From a checkpoint of a small transformer trained on Wikipedia: LayerNorm before each block.
Each number is 50 + 10 x the weight over its row's rms, rounded and kept within 0 to 99. Layers, rows and columns count from 0. The size before them is the row's rms in percent of the matrix's.

# layer 5 attention key, 64x64, rms 0.121, rows 0-63, columns 0-63
064:32 51 27 46 54 65 52 62 48 57 56 56 45 41 49 62 32 53 61 42 56 42 64 53 47 37 48 39 47 34 52 43 39 44 45 62 54 52 61 46 68 65 56 41 39 28 49 54 64 53 49 48 35 45 39 51 66 49 51 63 52 68 63 56
102:54 46 64 47 40 28 66 34 39 48 47 61 46 63 45 59 52 44 35 51 30 41 57 45 60 55 46 40 52 45 61 32 52 48 29 47 59 48 47 59 59 45 54 49 61 46 56 46 58 53 64 39 42 40 40 38 38 77 41 44 53 40 63 55
145:47 49 73 40 54 43 68 27 44 53 52 60 42 42 32 55 53 43 36 67 42 45 57 47 51 48 46 44 50 42 41 34 42 55 26 63 62 70 56 40 56 50 50 52 52 48 46 64 51 69 52 36 55 48 56 57 42 60 32 56 49 56 51 55
123:49 58 26 55 52 58 40 69 59 43 41 29 57 60 69 42 55 47 66 34 52 50 47 54 60 58 55 51 47 57 57 65 65 47 64 33 42 30 43 58 50 50 47 49 47 44 48 34 45 32 45 57 48 54 53 49 58 39 62 36 64 45 44 43
073:44 45 53 53 40 60 48 50 44 43 59 63 59 61 42 77 52 43 47 53 38 42 68 52 63 59 41 43 37 43 70 50 46 45 58 61 66 49 55 54 68 50 53 38 65 26 65 44 63 53 63 54 40 41 55 53 57 41 46 61 44 50 45 64
064:73 53 50 48 56 60 58 54 47 46 50 37 59 54 46 47 52 26 53 58 55 38 36 62 59 67 65 61 60 51 43 72 54 41 57 43 54 35 66 49 49 51 54 53 40 43 49 52 52 48 31 36 37 63 65 58 42 46 56 44 53 31 37 43
075:49 44 52 40 48 42 59 49 36 50 50 54 37 41 41 53 56 57 47 67 51 50 51 54 34 37 34 49 42 41 44 32 29 54 35 68 45 61 57 38 43 40 60 42 37 50 62 59 56 67 31 50 52 34 50 50 55 32 59 68 48 55 54 61
122:56 49 36 43 58 52 36 68 54 38 49 41 63 69 68 35 43 49 69 33 51 56 45 44 48 59 54 50 52 50 60 57 66 48 67 33 37 35 40 65 55 50 48 46 45 54 49 41 54 36 43 67 41 55 43 56 60 32 62 42 56 51 46 46
071:52 49 46 36 59 50 55 46 58 57 47 74 65 47 66 39 37 46 44 48 47 52 43 51 46 68 69 55 46 42 45 41 67 54 31 25 49 66 47 49 37 48 39 46 48 64 35 57 41 42 32 51 47 34 59 55 46 57 56 47 38 60 44 52
085:35 40 63 55 48 38 56 54 47 50 51 55 52 57 58 59 54 45 55 53 47 44 31 54 46 72 44 43 43 39 53 65 44 41 59 61 57 28 58 52 56 58 48 36 44 40 41 53 47 59 45 54 22 59 44 45 79 64 54 60 40 58 43 47
084:41 31 62 48 61 46 26 52 49 46 69 39 60 53 39 49 46 49 61 48 49 59 60 54 49 45 58 58 60 55 41 55 54 30 60 47 52 42 52 37 53 36 36 48 56 52 41 43 48 47 47 44 67 44 30 46 62 32 52 67 27 62 58 54
080:59 52 58 50 56 54 71 50 55 49 46 46 39 41 56 47 52 49 47 64 52 46 42 60 55 56 55 48 43 50 41 64 30 50 61 54 69 69 58 30 49 52 35 59 42 25 55 46 51 79 49 52 51 48 52 46 49 39 37 44 70 36 48 58
075:54 42 42 51 52 61 51 48 36 52 44 59 47 59 39 56 68 53 57 43 45 46 53 47 52 47 46 39 28 40 41 56 30 71 48 42 52 63 77 53 52 45 51 65 71 59 56 66 50 48 59 40 58 33 54 35 52 45 51 49 64 65 60 45
078:56 51 46 54 67 39 57 39 39 40 45 45 42 61 36 48 58 29 48 47 52 31 42 59 59 57 37 44 58 51 32 50 36 39 43 37 51 35 61 51 52 54 72 50 52 32 51 53 46 41 46 46 41 36 69 41 36 50 35 42 54 38 46 57
074:59 52 59 57 47 45 32 43 58 46 53 61 47 37 47 43 43 43 53 53 48 46 63 38 52 61 65 51 48 66 82 38 59 44 35 62 60 55 50 62 52 34 57 51 64 33 38 49 60 60 46 62 52 44 37 63 60 35 47 48 38 58 45 58
078:54 61 39 59 50 63 42 61 71 53 46 66 43 31 53 34 59 47 51 33 52 45 52 64 38 48 44 32 67 68 60 57 59 43 49 44 35 51 33 50 58 50 44 51 42 64 40 59 63 58 44 48 61 43 50 47 43 70 51 56 56 36 43 54
076:32 55 41 61 44 39 58 58 55 44 47 46 54 52 55 59 76 46 61 63 50 39 68 58 38 42 64 22 47 54 64 47 47 52 40 41 50 57 51 40 49 45 47 39 50 41 66 55 47 57 57 38 59 54 41 33 47 66 70 47 51 58 55 59
077:47 20 50 63 47 48 54 52 43 46 41 39 69 62 68 47 51 42 59 51 54 47 48 58 45 63 41 52 45 43 52 46 54 43 73 60 31 31 53 42 54 41 47 38 25 37 48 33 46 54 59 57 51 40 48 58 52 39 47 59 43 43 54 44
084:41 40 54 49 41 35 36 65 48 33 35 64 45 53 56 47 33 49 54 28 61 64 56 42 43 51 58 54 53 43 46 52 36 46 62 51 57 71 60 57 54 66 54 66 45 52 34 50 52 53 55 62 50 44 53 59 75 49 61 54 51 45 53 68
061:52 58 46 60 54 55 70 57 56 52 50 54 39 46 57 57 58 30 39 70 68 58 64 61 54 55 48 54 57 36 48 39 36 49 71 62 58 39 40 38 47 41 51 45 55 55 57 49 46 44 36 60 66 50 49 31 38 57 39 51 33 67 52 49
078:36 33 33 52 64 49 58 43 43 55 55 42 30 61 59 42 54 48 50 48 35 65 73 49 48 38 55 43 48 51 37 55 44 47 43 41 35 61 54 51 56 60 52 57 54 66 59 55 56 71 71 41 47 55 39 34 52 62 40 49 54 37 41 57
088:42 33 58 55 35 50 36 66 59 54 48 58 50 46 50 57 50 62 66 44 60 60 44 64 33 42 43 50 74 49 45 52 58 49 57 52 39 57 35 44 58 55 55 60 47 53 38 40 60 51 43 75 47 68 46 41 42 62 44 57 32 64 35 52
074:43 55 69 61 51 64 49 44 53 63 44 49 61 42 48 38 53 48 61 68 66 40 42 54 49 48 55 50 45 47 59 71 60 39 27 43 63 50 38 66 62 49 32 52 57 54 38 49 56 54 57 42 45 28 64 48 45 60 64 61 52 43 44 55
075:49 60 53 69 47 48 76 58 47 51 48 45 52 55 40 44 63 52 45 46 39 46 50 44 56 48 50 59 53 54 34 47 47 40 14 39 62 76 69 48 58 42 38 53 46 43 57 48 57 41 43 60 57 44 59 36 44 52 49 60 56 45 54 64
075:37 66 64 38 48 49 58 35 39 65 51 47 45 37 42 64 57 42 60 55 41 51 44 57 58 51 44 48 48 48 39 25 36 52 23 51 47 44 65 63 53 60 45 60 56 52 68 44 47 54 33 42 57 58 59 51 40 41 55 52 51 38 31 51
077:61 54 41 56 37 37 52 43 28 76 47 46 56 60 57 41 51 49 33 51 51 53 41 58 42 38 35 54 60 72 47 50 33 38 50 54 48 42 63 46 41 39 45 51 65 53 35 57 57 49 51 41 35 31 35 55 46 40 51 42 48 48 59 59
077:61 51 37 64 53 54 49 58 49 40 35 46 44 51 45 41 52 61 41 50 50 55 42 52 76 27 56 57 48 50 47 48 36 49 35 57 61 60 44 28 31 47 44 58 49 64 60 41 50 57 41 42 41 47 63 65 53 57 41 44 39 51 75 48
075:49 44 63 43 67 53 49 57 43 29 53 57 50 51 42 58 58 37 67 52 51 65 33 51 36 46 54 38 38 44 52 62 61 40 63 41 46 52 40 55 36 57 50 45 38 39 35 45 54 40 55 56 48 49 49 65 46 18 63 66 45 56 45 52
089:67 58 71 49 29 55 58 59 62 56 38 46 50 48 50 38 47 47 38 53 58 50 61 53 51 70 37 41 49 47 42 43 30 56 32 51 60 41 39 40 58 48 52 49 44 56 45 46 54 48 29 47 53 55 62 53 72 38 69 54 51 32 54 40
075:50 57 32 49 29 40 35 35 40 45 52 39 49 53 50 56 52 64 40 30 45 57 49 42 56 40 36 42 57 55 48 63 52 59 43 50 64 44 58 42 39 28 49 42 36 67 60 32 42 55 66 49 61 56 49 43 55 48 40 50 62 35 46 61
067:58 53 48 44 39 47 56 54 60 57 55 38 48 65 56 62 43 55 57 57 68 54 55 44 54 45 56 50 58 73 42 54 43 61 42 55 63 27 60 53 50 50 67 24 33 53 53 61 56 40 57 48 69 34 56 39 31 48 50 46 44 37 52 45
077:46 61 50 58 44 43 61 51 32 43 63 58 46 64 52 47 56 44 53 59 48 43 50 66 68 71 47 43 40 49 46 40 82 55 47 54 57 60 65 55 57 51 52 55 47 42 37 62 35 42 39 40 53 46 49 64 37 37 49 49 37 63 36 39
019:28 59 36 70 59 38 41 42 52 40 46 46 61 64 39 45 62 31 54 48 43 35 53 55 46 32 49 68 49 42 54 52 34 38 40 49 61 58 47 56 46 43 56 50 37 58 49 44 66 50 48 62 54 53 31 48 25 55 46 51 51 51 60 55
037:62 45 59 47 44 60 62 63 59 55 61 56 62 57 43 55 57 68 40 55 45 59 54 37 58 53 41 32 41 48 79 47 55 60 33 55 42 66 56 43 70 43 57 56 71 53 57 51 43 57 51 49 56 36 62 39 51 70 46 51 42 44 48 55
053:34 56 24 42 56 49 50 52 50 46 43 50 71 69 54 52 43 50 68 63 42 68 44 55 71 53 51 57 30 57 48 59 50 49 64 27 54 60 48 63 54 33 59 44 58 47 46 43 58 39 53 54 52 59 51 56 49 44 51 52 56 66 42 36
138:59 46 68 51 48 47 44 41 39 58 37 60 37 35 45 66 54 49 38 56 54 38 56 49 46 46 49 54 63 37 48 39 43 54 35 66 50 73 71 37 58 52 55 56 42 67 65 46 58 58 55 26 62 46 52 57 46 62 47 62 51 42 49 59
029:42 36 49 54 46 57 53 55 33 40 51 57 40 43 60 38 42 52 47 49 56 51 47 52 43 57 51 55 33 61 33 52 64 43 63 47 61 46 49 55 44 72 39 45 39 28 53 54 64 60 53 42 65 52 36 50 73 36 56 61 64 67 59 59
039:29 60 40 46 61 41 46 51 50 39 41 51 48 45 52 58 32 48 55 64 52 55 45 33 58 52 65 52 48 55 49 42 38 39 55 40 50 51 56 48 45 33 65 44 43 56 50 34 57 50 46 31 32 26 40 73 46 32 42 51 45 59 39 45
050:41 53 50 43 66 44 26 40 46 37 41 62 56 50 61 54 42 45 67 68 47 53 64 48 50 56 64 47 31 56 53 42 59 40 59 50 59 62 72 55 41 50 58 51 51 68 61 39 61 60 48 39 58 58 47 66 56 42 51 64 48 59 39 53
102:55 54 62 46 42 49 43 45 29 57 46 60 39 45 42 57 62 59 45 38 60 42 52 52 45 44 56 57 60 48 48 62 32 52 31 50 42 79 57 40 66 52 51 44 39 66 56 56 47 51 77 34 57 35 31 46 52 58 46 52 49 49 47 54
139:44 42 30 56 59 57 64 54 54 69 55 42 50 51 39 49 52 59 65 46 43 40 53 62 49 43 77 40 40 55 40 39 48 61 72 34 44 48 62 62 48 45 44 39 44 49 58 51 48 47 35 54 25 34 40 49 51 50 53 40 38 45 53 54
122:44 44 57 59 68 44 40 62 46 68 38 50 40 54 47 58 35 54 49 49 59 46 73 54 56 49 33 63 56 43 24 29 43 55 59 54 55 63 36 56 45 44 47 39 51 51 34 31 61 32 54 64 49 56 56 52 52 45 39 49 61 47 48 47
126:51 67 64 57 53 59 47 55 33 51 48 46 57 56 66 33 36 55 41 41 48 71 66 49 65 53 47 53 33 46 50 48 52 43 43 54 58 51 45 53 31 43 67 53 37 47 34 56 63 62 51 51 23 40 47 47 42 49 46 51 34 63 50 39
138:58 51 44 51 45 56 52 50 55 65 58 53 46 56 59 42 55 44 60 45 43 36 58 46 61 62 60 42 31 34 31 57 64 39 63 50 53 50 28 40 46 58 64 59 55 43 61 71 42 60 53 39 53 60 42 26 61 39 42 52 35 44 49 40
147:73 50 53 58 57 39 55 44 36 53 53 47 46 40 41 53 33 48 60 55 44 44 72 67 47 56 42 50 56 47 58 57 43 53 34 43 51 52 58 57 32 50 66 49 45 47 39 55 48 44 56 46 81 64 64 43 51 46 48 37 35 55 61 32
125:64 44 44 57 54 51 49 40 55 49 61 46 71 47 30 55 44 46 45 65 44 59 57 56 48 33 41 58 62 35 65 38 63 31 46 47 67 59 43 62 44 48 43 36 45 47 52 57 51 43 48 46 57 69 61 56 69 52 59 45 45 37 47 72
126:59 43 37 47 47 46 45 79 52 61 53 57 70 52 47 53 50 50 72 52 69 25 48 34 64 49 40 34 50 66 48 59 51 44 51 45 50 54 48 58 34 50 50 51 47 57 50 43 38 56 50 44 51 61 31 52 44 50 48 54 53 63 64 68
120:57 40 22 45 53 48 65 57 52 42 46 60 61 67 42 59 59 56 58 51 57 64 62 22 47 60 57 53 54 69 50 47 46 59 50 50 59 39 54 44 38 55 53 61 34 31 33 46 39 53 41 56 56 62 35 64 46 49 46 52 52 53 47 46
116:53 42 55 67 46 63 57 49 56 47 40 41 48 56 48 50 35 40 42 51 54 70 61 37 59 44 68 43 33 56 56 57 60 55 44 61 55 46 41 61 59 45 49 47 48 64 61 37 48 61 35 42 61 66 36 55 47 53 41 71 30 35 38 55
121:57 71 42 56 47 57 47 62 46 46 50 39 69 18 46 57 46 53 37 46 49 44 55 46 49 38 46 38 43 58 46 64 41 56 46 47 39 32 73 60 41 50 50 39 35 47 62 40 43 58 57 66 46 35 43 50 47 57 58 60 41 52 62 45
131:53 45 61 68 57 55 56 53 58 54 56 60 37 49 44 47 54 55 58 56 48 62 33 44 62 45 53 46 42 48 50 78 55 56 40 60 63 61 44 57 41 41 35 40 25 55 52 54 57 52 65 66 46 47 19 58 45 40 55 37 45 53 44 55
111:58 55 46 56 29 62 53 54 56 45 44 42 60 47 45 56 51 44 34 46 53 49 32 47 56 35 30 24 55 45 54 38 55 38 55 44 52 57 52 62 36 41 55 58 51 43 50 32 48 47 49 60 51 64 57 27 65 43 54 65 53 32 64 52
139:64 49 66 45 54 52 55 70 52 48 42 44 43 58 56 58 54 36 48 62 65 49 63 50 36 32 58 52 52 40 61 48 61 42 57 48 39 42 36 39 35 53 57 62 56 46 74 33 45 49 57 63 53 42 48 33 36 42 64 43 56 56 32 43
126:40 38 42 58 63 58 53 58 58 49 51 38 53 64 53 43 56 50 48 48 56 54 41 48 47 49 58 57 63 46 78 62 40 28 52 45 40 42 55 51 64 40 49 47 47 51 58 40 51 56 46 19 73 51 60 54 32 40 50 44 44 58 60 35
121:52 45 39 70 41 45 79 54 50 44 36 41 51 63 55 45 30 24 46 49 45 46 44 53 42 39 62 44 72 38 47 51 46 68 46 50 61 61 41 49 52 39 53 42 67 49 41 53 52 50 71 58 45 57 41 49 49 45 46 63 49 50 57 46
128:47 46 42 60 52 52 45 58 59 32 47 56 50 50 71 45 41 30 64 59 60 44 36 55 38 41 51 38 52 64 27 43 51 43 36 55 41 41 59 54 59 47 52 38 67 62 46 55 43 61 45 48 45 63 49 63 70 56 53 55 35 66 46 37
126:56 51 41 48 59 53 56 48 64 61 50 59 59 55 55 26 38 46 52 36 46 40 29 58 59 44 37 56 44 59 55 40 62 46 65 68 57 39 41 69 47 45 46 41 36 57 49 41 55 60 68 39 42 54 52 48 34 36 64 38 41 52 51 39
113:50 50 43 39 58 50 65 50 37 43 49 54 54 51 43 44 40 44 54 56 52 69 26 45 42 52 36 40 49 63 64 64 46 44 51 52 43 56 43 51 29 55 42 46 56 56 68 51 69 50 46 61 41 43 66 47 48 55 50 24 31 44 44 32
123:59 50 61 55 56 37 36 51 68 56 52 47 38 49 44 45 47 32 52 60 50 59 54 69 62 62 46 48 31 64 54 31 52 45 40 51 46 33 75 43 50 49 43 62 48 57 57 35 42 49 38 69 72 60 41 43 55 53 47 42 49 45 52 50
122:60 54 38 44 64 53 49 67 62 64 57 41 45 46 51 53 46 44 35 50 50 40 39 33 63 46 35 63 45 34 41 55 54 40 51 39 45 60 55 59 68 52 43 34 53 45 49 58 32 56 38 63 58 33 49 47 57 45 47 49 38 76 49 64
125:58 44 56 62 47 61 68 45 53 47 49 62 63 44 62 47 55 56 54 55 49 54 45 37 52 63 36 38 60 47 59 47 48 43 55 27 45 70 81 49 39 47 34 59 57 45 52 51 50 51 53 50 32 46 35 51 51 46 53 29 41 47 69 57
113:68 44 47 41 58 50 45 65 47 45 56 51 62 63 54 44 38 43 58 60 42 53 57 43 50 56 43 59 50 50 58 57 74 32 41 52 55 46 54 47 63 52 45 25 61 56 50 56 43 44 25 61 29 48 32 53 42 45 53 36 51 59 35 54
102:49 44 56 66 48 70 47 52 68 59 60 48 37 56 57 49 53 52 49 57 46 54 61 61 60 44 46 50 52 40 47 33 66 56 53 60 51 60 61 36 27 43 39 54 53 42 35 43 37 58 47 30 60 49 48 56 40 43 63 39 59 46 77 60
136:51 66 36 34 42 50 52 41 49 55 46 52 31 54 48 64 54 37 38 48 28 50 35 50 58 50 46 64 56 43 41 39 35 55 53 64 59 59 69 44 35 61 39 62 59 38 39 55 51 53 68 61 73 49 52 43 51 60 51 56 40 53 54 51